Weights of a small GPT-style language model, trained from scratch on English Wikipedia.
Size: 12 layers, 2 heads of 64, MLP 448 SwiGLU.
Architecture: RMSNorm before each block, rotary positions, no biases in attention or MLP, untied embeddings, normalized queries and keys.
Training: a variant of Adam for these matrices, 4938 steps.
Each number is 128 + 24 x the weight over its row's rms, rounded and kept within 0 to 255. Layers, rows and columns count from 0. Numbers have three digits each. The size before them is the row's rms in percent of the matrix's.

# layer 7 attention value, 128x160, rms 0.121, rows 80-127, columns 0-79
066:103114110132117102104107177194158148129151140131084130140127139117129107172182132100135083108117068147132140150101132101127105119096105140127125144119113093116111066117152100128135141128103113167116160117131135135161176160148120121175135154
058:127142145093139163153159139126172137124107098121134149102120166131114119154179106133097133100097150123133133168203134098143135083125112136158112126121141125140150126092121122123119121155122120131090099124133124112131128115131138160093063115
070:161118135140172168142133107118160106114116146182123122144108139136108133096124137114118159147143138107151097141144090150128131085146121151118114130156103120128156223106169112130112111115131140165111114129116135106104113111109122081136121105
062:126101125145155091108097189138075126171102141124106142145122115103113117118101146118105092178148096174082187114117135131130139129125124153146166155101117128119102116104131136123136113125128108167115110141124127157171133178138112081150130119
061:134110147077124113117098122137118093096175095088156118166165098154115101119195157122132126134132121131160117099169137157149099111140130109144135095153147100097135117137158118135123149119120135092152124091171162106019074147138151161155130118
066:135137138160136107189124142129098099141144131093092118160128140148150119143072139118115101163127151164114147118087106136132129161123132094134152094119108082109095108111112132105128081116116132153095143134137119148169106103128116104124123137
063:179104119103140120099167145133101135143137133137151142143157150134126134132117122106137099135088113186142133096118146129122140133106104141141144112144118134138132123135142087104089124150117113128141099149116106134152169106120093104115192104
066:125116113134110160127118129149092176129112132057127114163128174105145149157123128127129128168090130151134148143109167098123173104173122109113089140119125125089105115112130091134113114088148141117122086098111135168102125152192128119116146105
064:150159193128116136099103104166136119147101105104106128166070130125180127143115130155153127176091158159101146126112184129124150099151112122134118097121170147098066120140105118124117139102149115155111118100142136149131116105152132192124087136
067:113081098124058104127134167122081147145117152098133119121140130136155120136095115145132139220124096150086166115112134125124120138151128091110126114129147151152094101135128169141159131134123132108138140138103131139120133084143136165095156141
058:138121127132155126115178101139118143137128119113128125117126129149135133186150134155126148173121142115176112134172106092129139095144124142075083131158172088141147151154174145129128119124115157136119109124142138144079131123126136114128118148
065:095117165106147140119136058100112120150140168105129127142099125157122115128219146137149127136155147114142107157124136144116130103138148114127130124130186177125141117139095133156102094149124139139112116112146121091094126091147148125149097148
062:158133139142111066131143107175127155133131135153089113127133151111154130137139113127114125172081139194169163110079150144133182125064090135112127095139116125097132117125151138105151138172140134103100124164133117144154150095122109111111135131
058:111146123162115146155074137124142129123085166090136106126111126107116129107133157126112108127153074086131117164160113104156176135129145111098114103102128119118068108149143111111134108132114130113098125136150141145181179141152139154099092103
060:105123108165169166117143130096164144125134104106128123161141127138120124135149106147139121081135122094142104096126092112122100126127130159109131174187096098127120155116178109121118153104128124135158155113153136122107130128147142109169152127
067:144137134154133121128165095096116116098116091127147114119165114146156102099138120106135177088118187085141149083144164117130131103123114145169137160106111123127130133125099137131109133117145148099108074149135123163099103142119119156113124075
065:148112137100180109109133098115117134132151140122175144118160126119161130139165149121110117129107122133094117129146142127138120167125130110106116113106166158147092117135177138115109163118138137127129146137131127112090156075108154121138132132
066:089113099109158144111171109070154139120131135144118125118148108148131095156115091104142159107132159125134136151075095130128129095138141138136113169141089100132144135123113128146115159135135145166145170121138102137087105114113173158149162156
065:106147103089165136121120073036150126140142111109133155129134120163113101158156119142124158098133102090130144126177098120126099104113123092132108151140125108126153136132125118130106153127117138121133133143140107129102111126132144174165130100
064:155126143135111102119113120104131124111089154122119127144184137118158137122108107113128116163090195172168133088047130158144159130133129141080166129169140134123121091118116128128093141114149111134121112114117118127152137098126101118120144141
070:142146122117143123144164105177108131153160157125097120151120138119146128121146123135119144140178131150167118176158131134119139105106132181102100152157108163132190125141124172103158130147130144147139155106099142066081110125108096116145095143
062:151138138152103127138136184183088093113113127098105132131081102109133137126114129116107128215122073140090127101102129133132141166111149092081131130117109127117123108144121138106149119133146126141128129114103150131182151146158075146141146127
064:105128142135148127079136124075142120108141110142122134120130116129114098129171105136150181122158208106138133160151126121120122125167151153113134168159111123139157169167096143132093153129109133095098116126158133134141055129153141125134122118
072:118120158139124143100118112202114158107164115109170120127105140110138120142123142131111106137151057092155099105124116104122117127087113132127123099119107131101117153142158126116138168123169149095134107140122173141096129116129114134116119114
067:143132136117105148185138159146118129135164118101096123182121149079122113116090082121103127135099124191147166105109136143125109127129136111087129129164135143107128119101144117126112134121163117109155119128097130096128094110125121095111164167
069:101083141166136111106098149145070124149078113122130127092127100103128135147110149095130128185161045147096127138076123155132143161133145148158128118071123115140104115136090107140173094134144123115116134138119154156157123143118128138126170132
063:112155137116152104108176113111157154116153094170159130105180142130146138104161109127115164091122226111164092142133123136106167114097133130153130142132110096147119181139111100134105096166112146124127116124158125157128166128091152128127135084
069:140120169138137124114136124191117131110129114119149111128137130098121124155126118136115116205130115116151118108100151106147160167153109115086095110125191119129099132118143139099155126099133111119136097114133129130141111134140109092108192142
063:102130154104147139077147089033126163106162130144143136113097134162132100115149139155157158131161148076129139120112053158114088109124131123154121167134117156124156136124105126121139136132105149127123152156110149096157049123111137106140127116
071:102145146141157122104164105096130099153121104174124141101152127137143143110144109135131176126140180137128129133161115139116145116123129183151142194121115155118180177108130133178110136141130112112157140115117128109104112161146149129132123065
063:093094099116154101098112121115135163126135161166155137097180109118147125116141153118147147114140088128077113149133126109097076127125145133115142141124101157129161129139117131133138118130119137098127225170136124119120139143145136120154121145
069:110124109165135127106181110109147110117186093133121104131093130142084136139153137116122124122125138094137128183159096146123085112110128185135128171134103123110108183115133120164115120116133128107116139127120141152124123160146137123131126108
063:142100158119124112082153165124115147124123121115142133152154126105114161146091124132140105187104146166123128072111136151139133149111136117163130110104165116125134151071139147123121093131153130100109090136117138156149154081175199115136136131
066:094123114095104080129123121120079126107161113076119133137171141148134159084172151095116161115161114123092123114143121120123105172102171117172124105084151167148156092147115156138148133155124150086133145140147133123112141138083109142104119128
071:115131143145140121114156151106116126127144132117126134149118153138095132145140097105133142132127155115128143178178156129133164095113098178161112147147085147105159140119129154129154132127159101135121169145130122133127141092182143132145117108
064:141088104113129095107124172120110171122132180140126125137167157134120138144124157133121095084125126134128137150102128112130120128114120126125152100097137102111080150146103086122126104126133141107155112157107128132149184130113124163146086068
058:114152134133139157148147128109143111080114131161136150152140160172152140133141039148141117091105146157151154142094152163150101115094106152175156079127127109124169139108140124158083130126120135108104133149111137128133125088143111131112128142
068:188140107104115110141125123150083132140096086127138135137113141089112126106104135162137120170119095119088159111146126123102128175136128105096106135106149151176112096120104197123146129141137113104167135144115122124126109139126124120105129157
065:112160150132140140110116093148175105139170114144125146123091135150112137152120101118117129085090233116116135120133146125111138141130118179116166139157127124135123116133132178163093160110129098183124147094148107127139110090115139132141140180
072:121121119104165110117129138098152123124084127165117115087152105150096113070128109111130147120110176101127124124090098139145147130143151107131143140153141104161127123136096143139096105169083130132122109138157113161133108142114156160103141120
061:108121121108146108133128131134090132126104145120124130167147141122151130090162138157121102141128096197144153131095146113127108149124122146098122101112139144118120079124152116128118124156144141175123142146155110114169154134174112124125118117
058:098129106123112075152127175124188140077160097172123125137120139130074139129198137130098126106141113113147071132122101124126130137122105125116130107117128124097169108118159110121108160125128109128125125124143134159144166180110125118176061105
062:168128108168068095098111185141146119136097148122125127178137127083127129112099132102119099186124085178145141100132181125114147145131129165163162114114105137115069127127104125117115091121125108155081110134098131110162148148140105113129118093
074:118106114126153101090087129080112151123140104129149112114166107133098145104159129123132138127108170081139149098092105132147103123149122136129144126103136115120140128101086118134140135166120126098118098125144164187116091100129216069118163106
063:126133126130099108126157206195101113106113150110124156136110161121112158153088119153120076168113125186135150175105153132136117147108104132103112127126128139126113121114128140113129131138119123166126133115090124093143120099124126130149122139
071:088155114157117147150116147188123122123164119103109150179110131130142125147112142103115109175120070161142125110127175101136116114131113108081116147129137104108157097101156103140084151077149123166156143087100128132127153180148120095153159154
067:119133132114155135139128108153166106138151156139139144159139135110160137136179092138095140077115140175133089120162173139129137098142114146140103131155121133113153132116170142150105184071119112192128148106152136098111101129131166110163163131
067:069118101134089147115097135087096147107135144133162126136157142139104136133119106130144146097134073103106131149163136110141077122121130125184148146117095136120142132126109112147129123131105116060131157135117131072141178118169168143143128119
# layer 7 attention output (transposed), 128x160, rms 0.127, rows 80-127, columns 0-79
061:149109096128100169117127129128150117114118091147147141183128126105159145156147133145129119132131086168127118152114126100171110133177099085148131114095116132138126126121142163139124143117098152059100143182170120115143124090125137151124130136
057:097139104116095096135101169133116152119139115137160138118143144126159102145124159096118136131139119150104147114131113129180121143139164116148132106119133116108141159096133136142161162136106116133097128113098124112096142157199107157128078111
065:121148137138141121131133122171115151120134137121126167101120147155127096133120130104124109130185143090106173102151138170095154122129156116153095112160151144141149140119101082142092161146194173166119133122110132144075118173159126151114092139
059:102098076217122149083132092112128122118151103141144118217114101127156144135146127116114128123122166122168080118121123156146145117144069105117133118095104144118150119176146145119139114133104138119135148126156126122139142058177164104120145119
057:093143124113110151151105164127131138156158169107116159111091126128136134106094116096122106132133113120147146118119112116135104129097123151112115117122138144121140133110132117133125146078100170151093120186142144100052162124109114178145124148
062:129081126147144138105157135098120107142139133123146098187147056136111139144129090126141141135125136140134113093116179152103139084118113136144112145127123136141139123187153094122112114113108141154155131117142119136147131128135166092122194165
060:147144167140086124141133103099149126116141119155106140122118153100117117090120181147128132164149147116118109153114112129033115137095108111109133105121135121145148127147112118123143124135119099121148112125125127130140113102131128093080171163
065:126050130140110126106115103144101109134115104106095127166124136100149138136113156080118134170122139126087110107130111174042099126126111149129147152134086150145161130152150133113130114102144134109123124121116150103148095135127135133126151105
061:099111103142144160144114094146135112146138126090108092196149114100148150108151073045143140123137124162104102131118131150122150120141155145129137151122131136138136124139142143086129125122152097116113131092130150141112143176110129145133110127
062:138127109101133088111112117079126119149135083133127120124149140124112159133137116138131155116091158137138108119099131133057132117135152130109152112120083121132126100134166163143160082104120129160170131126163143135147162140106132130101169083
055:173112160089122119138116185179098151119117129142114148104139164153134110119107159137157115141178142106104164108153108128093093145104129154126097068141159136098123146095080162172109157104130126118106129149151139100149108162125096144141127138
061:117161122104180131156107130136126105142120135167130177113082095132138122101100063145158154102158133156138143129112088120091123109118133160122129117162138152106145144109114152124115140127106114136100102140106105153104148165089168168146127140
055:147138152154142115112141132129103176122136110136144100181149152075118141125176123134144102113193130153122140176122142134090148139155100139132152141096124135119130112128106120171120160177134097120141078113129136104150126135165153101101102173
055:105155112155114109102128105178124115120108126149115051137127069149099140152159084130104144115145125129156143119125134165152145169116119123153101128126142104093101149126161139124139152134103105166133127131122094115148106120131124173134141108
056:150099126071120179185120165165116131111107150127088145094118139154119118165111159159113147124131115106108134133129121135150056148136144120154098097196127139125152151110141138149083115126130187093120160146156148114105126159071105139116128120
062:112107186138118102128138164131084153104122174095121112115123145135119121081099116102151118148123137115159101134155132168170110124089155142110099133154172112118114140127091155141126098096138096127124151146126169118133137123130126104142100157
061:075190107093112129151092137148108157117124134185171166069129124142096100103143114147129111135122135120161104170132109109169145127117116138130137064134158107134121115080166134127140110140125134128091140126148141127131162151129112135119158162
061:145119108103147151144131167088113136139137136119161172097093146152125109137098159130167155095117129145108142134118153119148080119133155120158115135167113122131120119106063147153140078104143136104139173131134133148120173127086150104117099145
062:115154095101167126094118156148128117123134142136138124056111148137114108134108174115136144114138131102108164104137125126206073119123144162113121081148138125072106124104128146112150143121123148134093137162133145134115168150122119119115088123
057:138102144154108133138173124107077126144133132130089119207122123096105157103169140115153125138131147124141097148117131150057156116122116129104124159165120157159155146149141136133116090155118100093140118107138132113152138133142166113116173125
063:127160134093135131138145169117159133090139103161148187143153170119135109155125114141126143115144140151110146114128137089138087133122121126120124113105140147130146124071085099160094173137141139126125105107109100129108111154153191133170095131
048:133110132144112148084124085110140128115129072073104140169162113096114123145155125137119125149146132121110129101109157154075169114134126132084154126083102133142141100123173114086129168132126138145150119101124134121154111105159160117145139124
058:158105112139138103125132154114125114134131141121094160142114106134171123113086128133145138093153105135120140115126108185146139154111129099126104135176180152089142141130058146138086101097123097135105193141145105142104165139115143150146116150
057:130128203096122135117072119184157130123118105082137104114147155132125095167150155168110107152138118109122151158147148074156101123118153130128131120099118086120149120121174094142130169121131147117145121133123178101096090146125106096128098116
052:119129126094127145107128117128119131120127107118104094145139163114149155139125183108147113161115136136116112102073122126043124114117141137074168191116083150141126093116129088102125130147158157166131066111128106134145102121159140097146157107
066:146139138182107111138119090081160100170144102132125171128141097112129132123142095150108096107100137133169135137147150135064139128149129122143129164099090128140118115153122133127169128127131108117207175122102148132135125075106136154102118167
057:145124147115114113153140143128114145106114158172141116142126138127117118109138112120176130103134119118096129139133106144147085103098137092168120120135180119127138161141089092148129127146133078096134169168117164133125162109126126118090160143
056:154075186115141126120066131116123134134110105130101098111149138111136119126163159149139061157151138112115138135119130100000128141128103159109137134121117149137139115101182144147119154126144132119124104110117153119144121134135096126122132160
060:142143094101183146126090142131120100131118161132107157100089102155131091095112121157140142106127098135159149079144134138146138101084176098128131113147169107094128104098122092119106140093142144128120167126115128137114148158091119104126088144
061:122137117141134123134187132128090156111117164132102173164114158138174123109102086097146159112142117106117137113147127185207103119123125143135115128181132155112167138120069124125135129143158125101088163134106121136098156108137150134132125138
058:139155113118156100132144102100135136145133113145172199092101123147141106094098099170123151097121110149159120174161102130175147129104124125122133124124153125118104096130083134147103123098098127101126160153144118142130098093106159130108167139
061:169114131148133113153154122138137108116087156112102116120116149120173119141110101169151120131145087137131152124141147185148139143159095112157100129147138104120112133129065124182139104121129140114123155149124135153134082121125099143171118136
061:173099135160140127139116093137084157141119121100119165145117127148131154115119143100145113162136133119153104162146107121079156123158116120131141099160113094169145119143150124151180124151171080134176119122134164125084115121138090117117143123
056:128156117135126094157137126099143142117139118141133171094125106138102158121116076162114148122099111119185121142126115108172138154122146149114143122107150112121112136122137117143171133126111109123148129164114153127128136102071127130161113181
067:126142128127118144135169114162115132154125112120144203140123184141166104132075131150128151128134109144118130135156134151147116153157086112134087107117141090149104132085071104172150117117152096134142126126123157123104129134131139125109088158
057:133143144178105108142145069124126141164129136145131124128130148136103139133161139167106145117115163123135131156142127116157124160120126123133131107137127084159087141158129121154122106163096103102130125159168138110135103127117110145118168075
057:124116182124138121147145127122146142187155124132121131115115139113157157119126185102162133130144125152107143154141133136154115138131144138137125147174106102144105150136113112194135118155172115149133086124112173147079106135121131129089090160
067:135155105127110140122115131115165125101110100142146116104163158115111109113157145131100116154123107132185071121118106119125141121125088131088189138069115113133104111097170141153160138143142109135133114103119107097161100129128116107172120120
063:137092110106134142135150149153117145141104143124103130175120075127157142122103113132166130131126140147128117159093128112169169114163072120149087117133156144141135152133087174080113077158139121096101121117116113145122169137142151124142133149
062:155108140155123077137132135080116105129136166158100075113115098133116156073150130109156136100118131122143145120118135142095138129111156130140116161163141129112128147155099142143152081125102131127118148143140107156147160096097124113123117122
056:129096139131129130121149118099132101134137147171159120155131140094129112096151091161147128142147136148132061136117134131126146140118112135104156158129130161112135118119172106145121126135105104118105111099125110132159144107158164137123201119
059:144106113137111116129125127178113117136102138114123095127125161141158147127145090135085126138161096127107131120105122090151154137145126116147147099058133114120110125132150118119130202130095183107098121174119136114107114108170091128149130117
057:096093137168130141095140092128129107121136110129119123204142121104142178126172122106085129133114140136141087131127133170104161097152092084111117113122102135125144110163143142134133121148111103120158106115126150141135112078158125117104179078
063:164104118147134088154099119121108095164127163164102117111100088136136159110112156129132096116094098095153123139158093116086139158122124109133111151125154155131121139156130126146165092137125146116161155154135179110118142128098098130113134153
057:138082151129108117099120113098164138170126090134141175150137137124126134124140167142144129147109119139109081140130170102079142129140116081129156126095115100191131125089131084136095130124164116109158108121116148136141090106158119139133140121
066:123116124107106160093121134156141128106139106107118150164114173115167142150110157088144116196130122126082116111104106103141098131130095133110140141087085145129134124108151139101113180092150155109114129138134138130157082105147123132136160133
065:094100120061129160143136148177105120125151128156127118101108138123179154124135154074134128122159121140113126151116115080170089112115127148141112105158133179118161148089123108116094128112167133125079097126120160152092159118133134131115126172
065:148146152105116135114131103129170112131132105146134165085113139116139131146095144147100160133103087127136146134164123131179123177168137108134127131160115088113078103143136113156165113119145083148170160122121162151100122111115079157084111092
# layer 7 MLP gate, 448x160, rms 0.0836, rows 0-25, columns 0-79
090:174117146110118155120137121092156119176097112145147119120097137151129126138134122101136117128178172139111115093153147153100108096134160103143132152089120079126141114164145142163142133166109114125132146095075082136127128106111140152189084152
085:105106141151120139156079099158158126151145076117106155119153111114129136119105164125102086141153118143152125096150104181154130108129137115123132127100167147157152107131153092113154130117089134150131085133103089102094125144129088147114132097
093:151154101124126100128177101132163110121124147146057125119172118147105113090154118157087143115120160138176160114159137168123099135104138158137106143163114152125138121115097092155141119147134143105106118140130113135110141126128118119107163111
095:149104139092137107125163162146154131149171082153139111129161096126155185086145097127086116109147137180180136130127136104149142148100153078088110103114149154085103105115105133135129131181114140137113127125117116137158151134130134120127140093
107:113176148129112119133125136166094149147109141119147138144145146097162097134092141138113118147144120137109149132095125158139121107084133092133139142159164102089123133136105123112176092138116097145117098110091129108115158133126081177128143096
081:115136151159148129174153131155108110145177122204120124103115138132172127128109108120148166121109149138099100115171109097105137118145069180120103151130148139164130114140107108147070145114126169135108112152148200137123125129140143138120120119
114:116139123072120140117144135136119134091093138190131141110117122101141133128141150140087158154100112082103127087145159148104102139160099105053163131125167122154151144110092141120142137109115116133104131145123106122150145151137119158115135122
092:149131114156106178113115061128126120124118140144110095145109124115129091183109134097128138103125114108131173135117120128121126110150186172095114141135138133163096133098120100114089127140115132113090162132125140122129145105117142110131145107
089:142112147112133119119167119092147159130135131157156121126133123134111163162134161128157133146116104118127162134141159104115142181147111123145098131155129130094134092048150094153142100146113159122062167128129105118123111122121106106169131141
117:109113146115151128155174143112126150098083127112115097124165133141150142135136172132143125163136129111153166130128090132091125161151155133092132107138128097140084166135113129112168123121129094167108106118128123089168142142144095162157142131
106:136156133119067173127186115112144150131153180111106137121121110076130135164119166159111142143120133103160140164151120119121146107098144115136182101091174106104109102141113119121128113093105099122123139127104092119140135159153116160134132135
081:099108111179142110150137110121129128150121100159113182172137160097179128112183098109135134118153092180118111104125109154155175131178097152111123110128112115111118106076109139130094133130124118162156138110118131107091101123120152121143135156
117:106086157090167086124125129113110146121092115106124124096146163136117128191107140195062128172147132119122128110140118128104164113154148119148152169109133118082136158082114141099134130113097091116123095111107094168138125071110113141117087136
098:180096179136116095145105103124113148119165114136194146136108126131066167148105143138159125196130148112196138164126110121134106144122123162109139110145125141097104112126142164114140140088092104107110140097117096148117130123159144143108117152
110:060102163100126133138152136116110161144093186102146116153167111105117104166093178161117129180128111152136155161148119112112171146125136098142108105152147119143163119118129135139131132137130132096108157177125112153130091128112177145152095129
095:101104140155116138137091065114140154168125099152137103132135139134083100142172135102122104097181125095112131138137169123112106115106117132108132153127145076154153130098141135125106090115132135123135187097089121181162129131081130152137123099
115:109116120131113139088120082129124126143154146148092133099159085149160126084122157156101137189130114131141163122130086130113157129153171120069140134133114115141111166120108169137147117065120128176112140125152142108133127132149137141154179151
105:154176106120137127106149105155119153133110131129117129133156123120109068095126156128094139152170112105165144129124127136137138160126093101145145128158123086112152139162103163110141127149135125107153137135095107132114144121121145098078091118
092:125183116149126157116120098137113137123081108156132180140096122134092140115176142142142092142145091136143104128147123119112100122129139106082132129116089122100107084123146155115123136098162113118113174121146132134124126102120112151127063136
104:107094124084084102136092150099153120144159116127135122109138089129127112106155156094075132090134129120141110149158134139119196163120155082085172100135114119150116140129138139134151102157100147128121116146150133129168147153155114102140149157
116:128122152073135133061154145114103112105107154074108130139127129108095084136100125163109127124139107081114150102130121132086096083139117139119138138086167137103083141145155145117139110125096141112186131162120112117139142085118142121113133070
087:109154132180159131122109129137151116104152116152184155165134104103150175132149127119151116091197121161129102145100132162166132174139090107125116077165157147141169124095129151131151138150105138115128124117146152134104125112107130113103129154
096:102089133145114117150137095159098168122049120173114175150111144106113123118189103141136135115132149163136164108153138155116117157131098177093127131148126138161139144124113091085138088183146112106151147119085131098148103109130153142125133124
101:155112174138074122153130118124102134090136166118131134106100141099155150120116135161130109117155111128119114133157137120110137116134147118141114134140119091118155103126143154062114130099135139140124095098138139144120156116111122140088138133
096:077148141134143073147191144113125120123099115142124112132170097129105099128137191132106135086136138107171132160120147160129131120092139112149132121136126139114130130105130107127111120105191153139110094154125134183163108159085160101171161102
103:125106092123104131146151142121167145112118129105140144179104114067097135086117139136115127142150130106160117139127111122109118124082109138132137118170123137059153124117104161102167135126115147150117140145108133148144139110120120190094131117
# layer 7 MLP up, 448x160, rms 0.0834, rows 0-25, columns 0-79
092:110109110145115121129117084103139122127148114135117116118148114106119109090139126114108173110156119143092099136159142147119146178134135155131142138123132139119130135149153109138048102151173080192122140178114145124101154107112123159158122157
081:119119110137138114110126148099168153122126151152116139102156101129112124125160127082092152126111147162123143118145128154131123151146155154156119124159161103108127113148080149139166061142119113089105136131151125169135181129091122105168138153
093:074169132143132126144092108109143090121155122139140138125097112077139124164088112148089101128117174123110105156104155126136114135134105130107121123096099125133132131133117126160108165137131134107156111139149136076124136074175163100150141152
096:099157143104150085168109136113153148102120114110131100171093070115167139140135146134116140102111144106149157096091124108144113112099136059132142127145095129137168094150132135183119112140080127097133113108132123182107107129140142107098118148
102:168099096159146153162094106120126122165136137163126131109127136150102143079108159140112146139117157140090166097111088125143179136138138164133187125124140114120138118127104164125150067106142143114148102138098113136139135119117079107167095131
078:151084145127147151133132123137134127092131159108144115129131146089169085142132120154104147182133153088098155120137118099111132121129114154131137135141155095141112148123100100106115137117142131124134156098131152169144080181130081116134131095
113:114120078114136132162127119127128135124104115116076105135116118134171139086104124040113109130171133143122144168160175116111144107137132122119142151146118087133128077106122145152134128134136152139098131106107139105138131130095128118113109125
102:107120102121145192153091123099107140139147160137148146111142119114150130109122132108131152132127122114108129107123110138123143155158121151122132108125152139107117114136124108110085127130122118136147131127112155067151064112088190101121127129
087:101108119113151127179141135159115105129159112111173145123139111117057121178128170140103159148112176111096098153132115125154112124096150114126123136132159100110137114133169088144121140099139123154068117115136165156147111132116129129101112115
117:086134160131133089172128151121141099131109099171136105156101147136110193118131152099107080139139123156152123136120129133128151126123090141100129119192160124135166172130106132153137184142142112102138143132141142141155149151089111107138160128
103:146141146141087164143067127147100141098134077148118123121108113129124128096126138156123141154107135149122117175106177157126128123162133125101128098132152101108124088138104111108084117129116142136097120099169158144130164143108185109117131080
079:131117151143087193132133120120129132108138104146129103134089126142130143086109150126130100152160118136131126155128099106133112105139151154106152154100112125161120140109145162120141113100139096101127127132083170140141151112186093131138087169
111:111140112106110152107145086100081194156086138104127139168112155159141168134163112147141126142122136085139141131078119106145132175098143124101142109138175162103134112150168085143135122134122120163164123150129125101156114129131104154146121173
093:137132116108097097107116133096099123131140130138098137152154051145071119119103175136139177116096144123144115153086136101141149141105139149131123153095089107121152134163097158122173128107110143122079132171125112119110140103078157121159115133
105:148148134151126101157123123104125085125077180174138114108113102165165123143131116090101119104148114140159145132116122177131134125148123106143102120135152155177116110118109138120124070140152116127113143123145159129137158158094140076121173093
091:123130186128156147123159116129150143094101105153049117130164144091131152102122148157091130146151143166150112122122144137133107104083134147131129148142162139107138145139170113139119163097105155131128140118110105135088162120108105111118126149
099:118102134125113106108140130098170119148163097128136133164093144130150181132115152132149098134123127120064139142125129136115101088066132110092131111081103172120124144158114064153127119109143110125140133163114117130152181141134183131119093114
096:132152132141155139116086129162109138143171121113126149094118186129124135158075128186148188102083140143105166135131097133109124110159126130092119106111130138145092154131106101134128144130149122129111128100169145126165079163125131147137121141
087:130097122096120135110120132184098060159158135126140097135110129122161143112138147130130152154125103139131124138121135141127129140126112073129111151137117130113117139132128111139129116156129102157081104173136124132134121163161116123137131126
099:091112138125162130134113150121164127127118096128178096156174127143128102113158136123089124108159091167127129139155158136131122153161151131161127116104141125076132131127153159120120123131128142115065131115120135131168147129142167093141098089
115:159116125125119108111114123126137168142112105118114100129140108111153106164096115137109144135096140114107084132133135142132121100145104136139149073116125110142111146124149104111129111144168074121143126156135114142113148121092134124101134086
078:116129122151179149144154099087091130101127141116114123176151125155099148131124118160124126084098107124121117113114140128099112115126145128148144171140113149131130120086152108123061114116155142085123139161121102133138149172138148109133132120
091:109139147117115094143123152134119119155154093158176123125134124148115120110130156108136143129102106133124098104169122114115153112125138127128142134138128146117144091132163131106124149094133118153142135195154133160124134119131149151126139145
101:116140150149148128136125165099138124132109147101138127140140156123178105143137091158125170115122175114132131130122118143130144148115136108145146152066156115090096160132125095091142131147128146158139103132157109141157096086160099111164087142
093:111124158124145131083137136117104098121133145130166084125134163136119147099143094143150168154094100097118108122109170096101159100122134160095130132138083124141138151120097120134114148153155153130141150161173133127150093115153154110132115136
101:159103129118114125163069125143128118138170113162123123125160104139151145090149144130096096115149100125150153169112140129145128179159148130113082131137115123164126124149138127095147127148150116118140118126119166112114187124117127128126106104
# layer 7 MLP down (transposed), 448x160, rms 0.0748, rows 0-24, columns 0-79
094:156141139093129132138118136120131158091133142151144133158160138126132130101087159110187137130127098145161167055095135140069165107116121119121131131111100144142141100101127106185106115142117150105105137119131098123120119127167061147086099134
083:129126181154140121168128091122150110153136186105107151114118121136110125125112153155115108119149124098129151106089097133081097132087153122121134131106092133162137160155185124105127161143095186154124058132144130116097100173161097145112145124
098:127125119115172114177144137177122157162159142161132108169131141112096140091156122081121143165156116149160136121108100117160143111134172156154196104114157122108118148122138118105139168100119133150137122110139105082181152153135141117153104120
088:115111123149161147141128133133158144105123156148149155122167165132119095103143119128156123134054132089120100112148122086156126118128118115130151090083116164106161138137149125154166122140094145179139155153104094092182186172146188169157161117
109:171122144138124114115106176130144098132098105084144118167138126162110131134190113112120153105129217164131143064123159134128136138133137123108111137083109128150148117135150129133134129120126135136137147114103104171165159141131129141092109134
076:119158130134109111109114088130088091175148092147088087124135115120159123100100113100175175147087127178102123142117150078052100137145159127121122179136099127152105131130150088158120138125116103132105128110122112108131161098118132113121115151
116:177088118124102164153119144082142122093164149140085105126160117155120107123096130157149132137112123121145145089140117106113143129131136121150141113106116155157175166109112151138140121134126092140120173140151136129143120089118115142125130079
102:159122130119136118121120084095120100157104138143192121096149085150110120115148104149116120116153117108160156146102123126132118168162089147106081175115128104127109119131144129094089108168138110135128153155150113088115130115111163126104119100
090:137118134159114121106142134120136143097111158136142122103112120139149092074079171146115094135173092132115077160199075139084131155125156134139130134110139114123126131157109124174129062122084059136130141135150120116160111119123125165120162131
116:171134147108116105130114117125116138140139161149128090129138113141125117111102121102135088112141160113144080094142150112151114112123092150111156160171147113102127144184121133091104174137151159185080088173157129147113167116118117137132151156
102:141113077131103130129140150126118141099094134140153126120112122140076130134112134142131100136125109125094140107102111080101109133083110147174148154107117131122099159112153096157101147094133058128107121147111086107106152082127155119119149141
082:123131071122161079129126142127146102136119083157135137115137129105155082160123134154171151118133131145115072112119150162153115129135107124151123085105141138115157098119124134136131145121119173122122143108146064154143096162108171137102174113
117:075125113115125116093087148089107117134142151139144168136110098133131084127188129112104117125112122113167089157093155103165155141131072151109090122166152119146113119133160080108125105132131145122109122143134096123140083115125130127122143094
089:124159100118142102144144133156127115091096130137090177161133149125103081121174106121085103110123108156083084099098135068115125141102137124125095123130135110115147113121151091173152134132145134120155147169112110120133094141139155132123152119
108:124145114121119061121129161133107145147097131122064219119108134121165146094128110140124136156128181114133134113090113111118141123121125190123132186131138119122140127106121153134135125138096140149142142107097101119131142144108088160111117122
094:119159111133166075115176163149120151091124093131114153173137146173112127098123105134114137129098160107126130136170129138162145160159151153123129108143157130090150117142138132092100155145178125139121098164149100087129126149118145133111120105
101:146083134096117153117120113051138134122063153106117112171109104120123134137139115149135109125128137109125125120126145097079114123182117119135152111149100103112152136126149095120163089140127113091124135134134120133133137129130124105113075142
092:089103115144121123103153135098131161114135102141121173120101136151186118137112144158145123084158114120122117149136100125122158156128083135153150065105132092129132126091158140109130132170153122139133112167139113146105098106131116104130120107
081:130175120126140133164097127102131169113129136134125113113071121096095063133128092119099130094095132095116125177113111100094109135095121129114099129105127138154118098115084122156180145114163147126146133153093097104132112114109157140168073164
095:141118109136141162123146107111125159139137123127119113116124124131158125113114136153159100136154106141121096142141129088129128172126135150131068152141148113079131151170126121128154135135113103141102095140168160169137148166139114161113161115
126:123142119165140100143099134173120123138115117151080173135141130191143125116114101103113098100106105129086088142169110128175121146156141160149123146133121088149169118152146089127094133123137124140122123148067120094177176178122119152121116143
083:154106115121115141116103115144156113124132115133102140126108127115115159105160153148133112120136139107152139138121120102138201169111155125120112126149138141112093139130115157129207129124128114161111093107167130118118078128150133179108103151
096:174121146138152128178151141145168124151109151110064157120093165120131117134147100143104139128110142143155143195135120115138115133082146119129097164127123125098142146171100090148148109170151128109117133167118123114106137099112122140107107132
103:132124137111117103178136156177145118151098091131101157151149144130151131175184121124118140100133155121113136118164112109094114142108142120114139143135131117150114131123147104140115129152111093181171113121093126127145111116085114112144138137
092:138122172147105116141136151106149126140162156129065087135092123131103133150154106138111158128133134162154178133144039148099094140116173122133128117130112143102099159129136122132187120084122072132104152120128120114161126114118089158167175137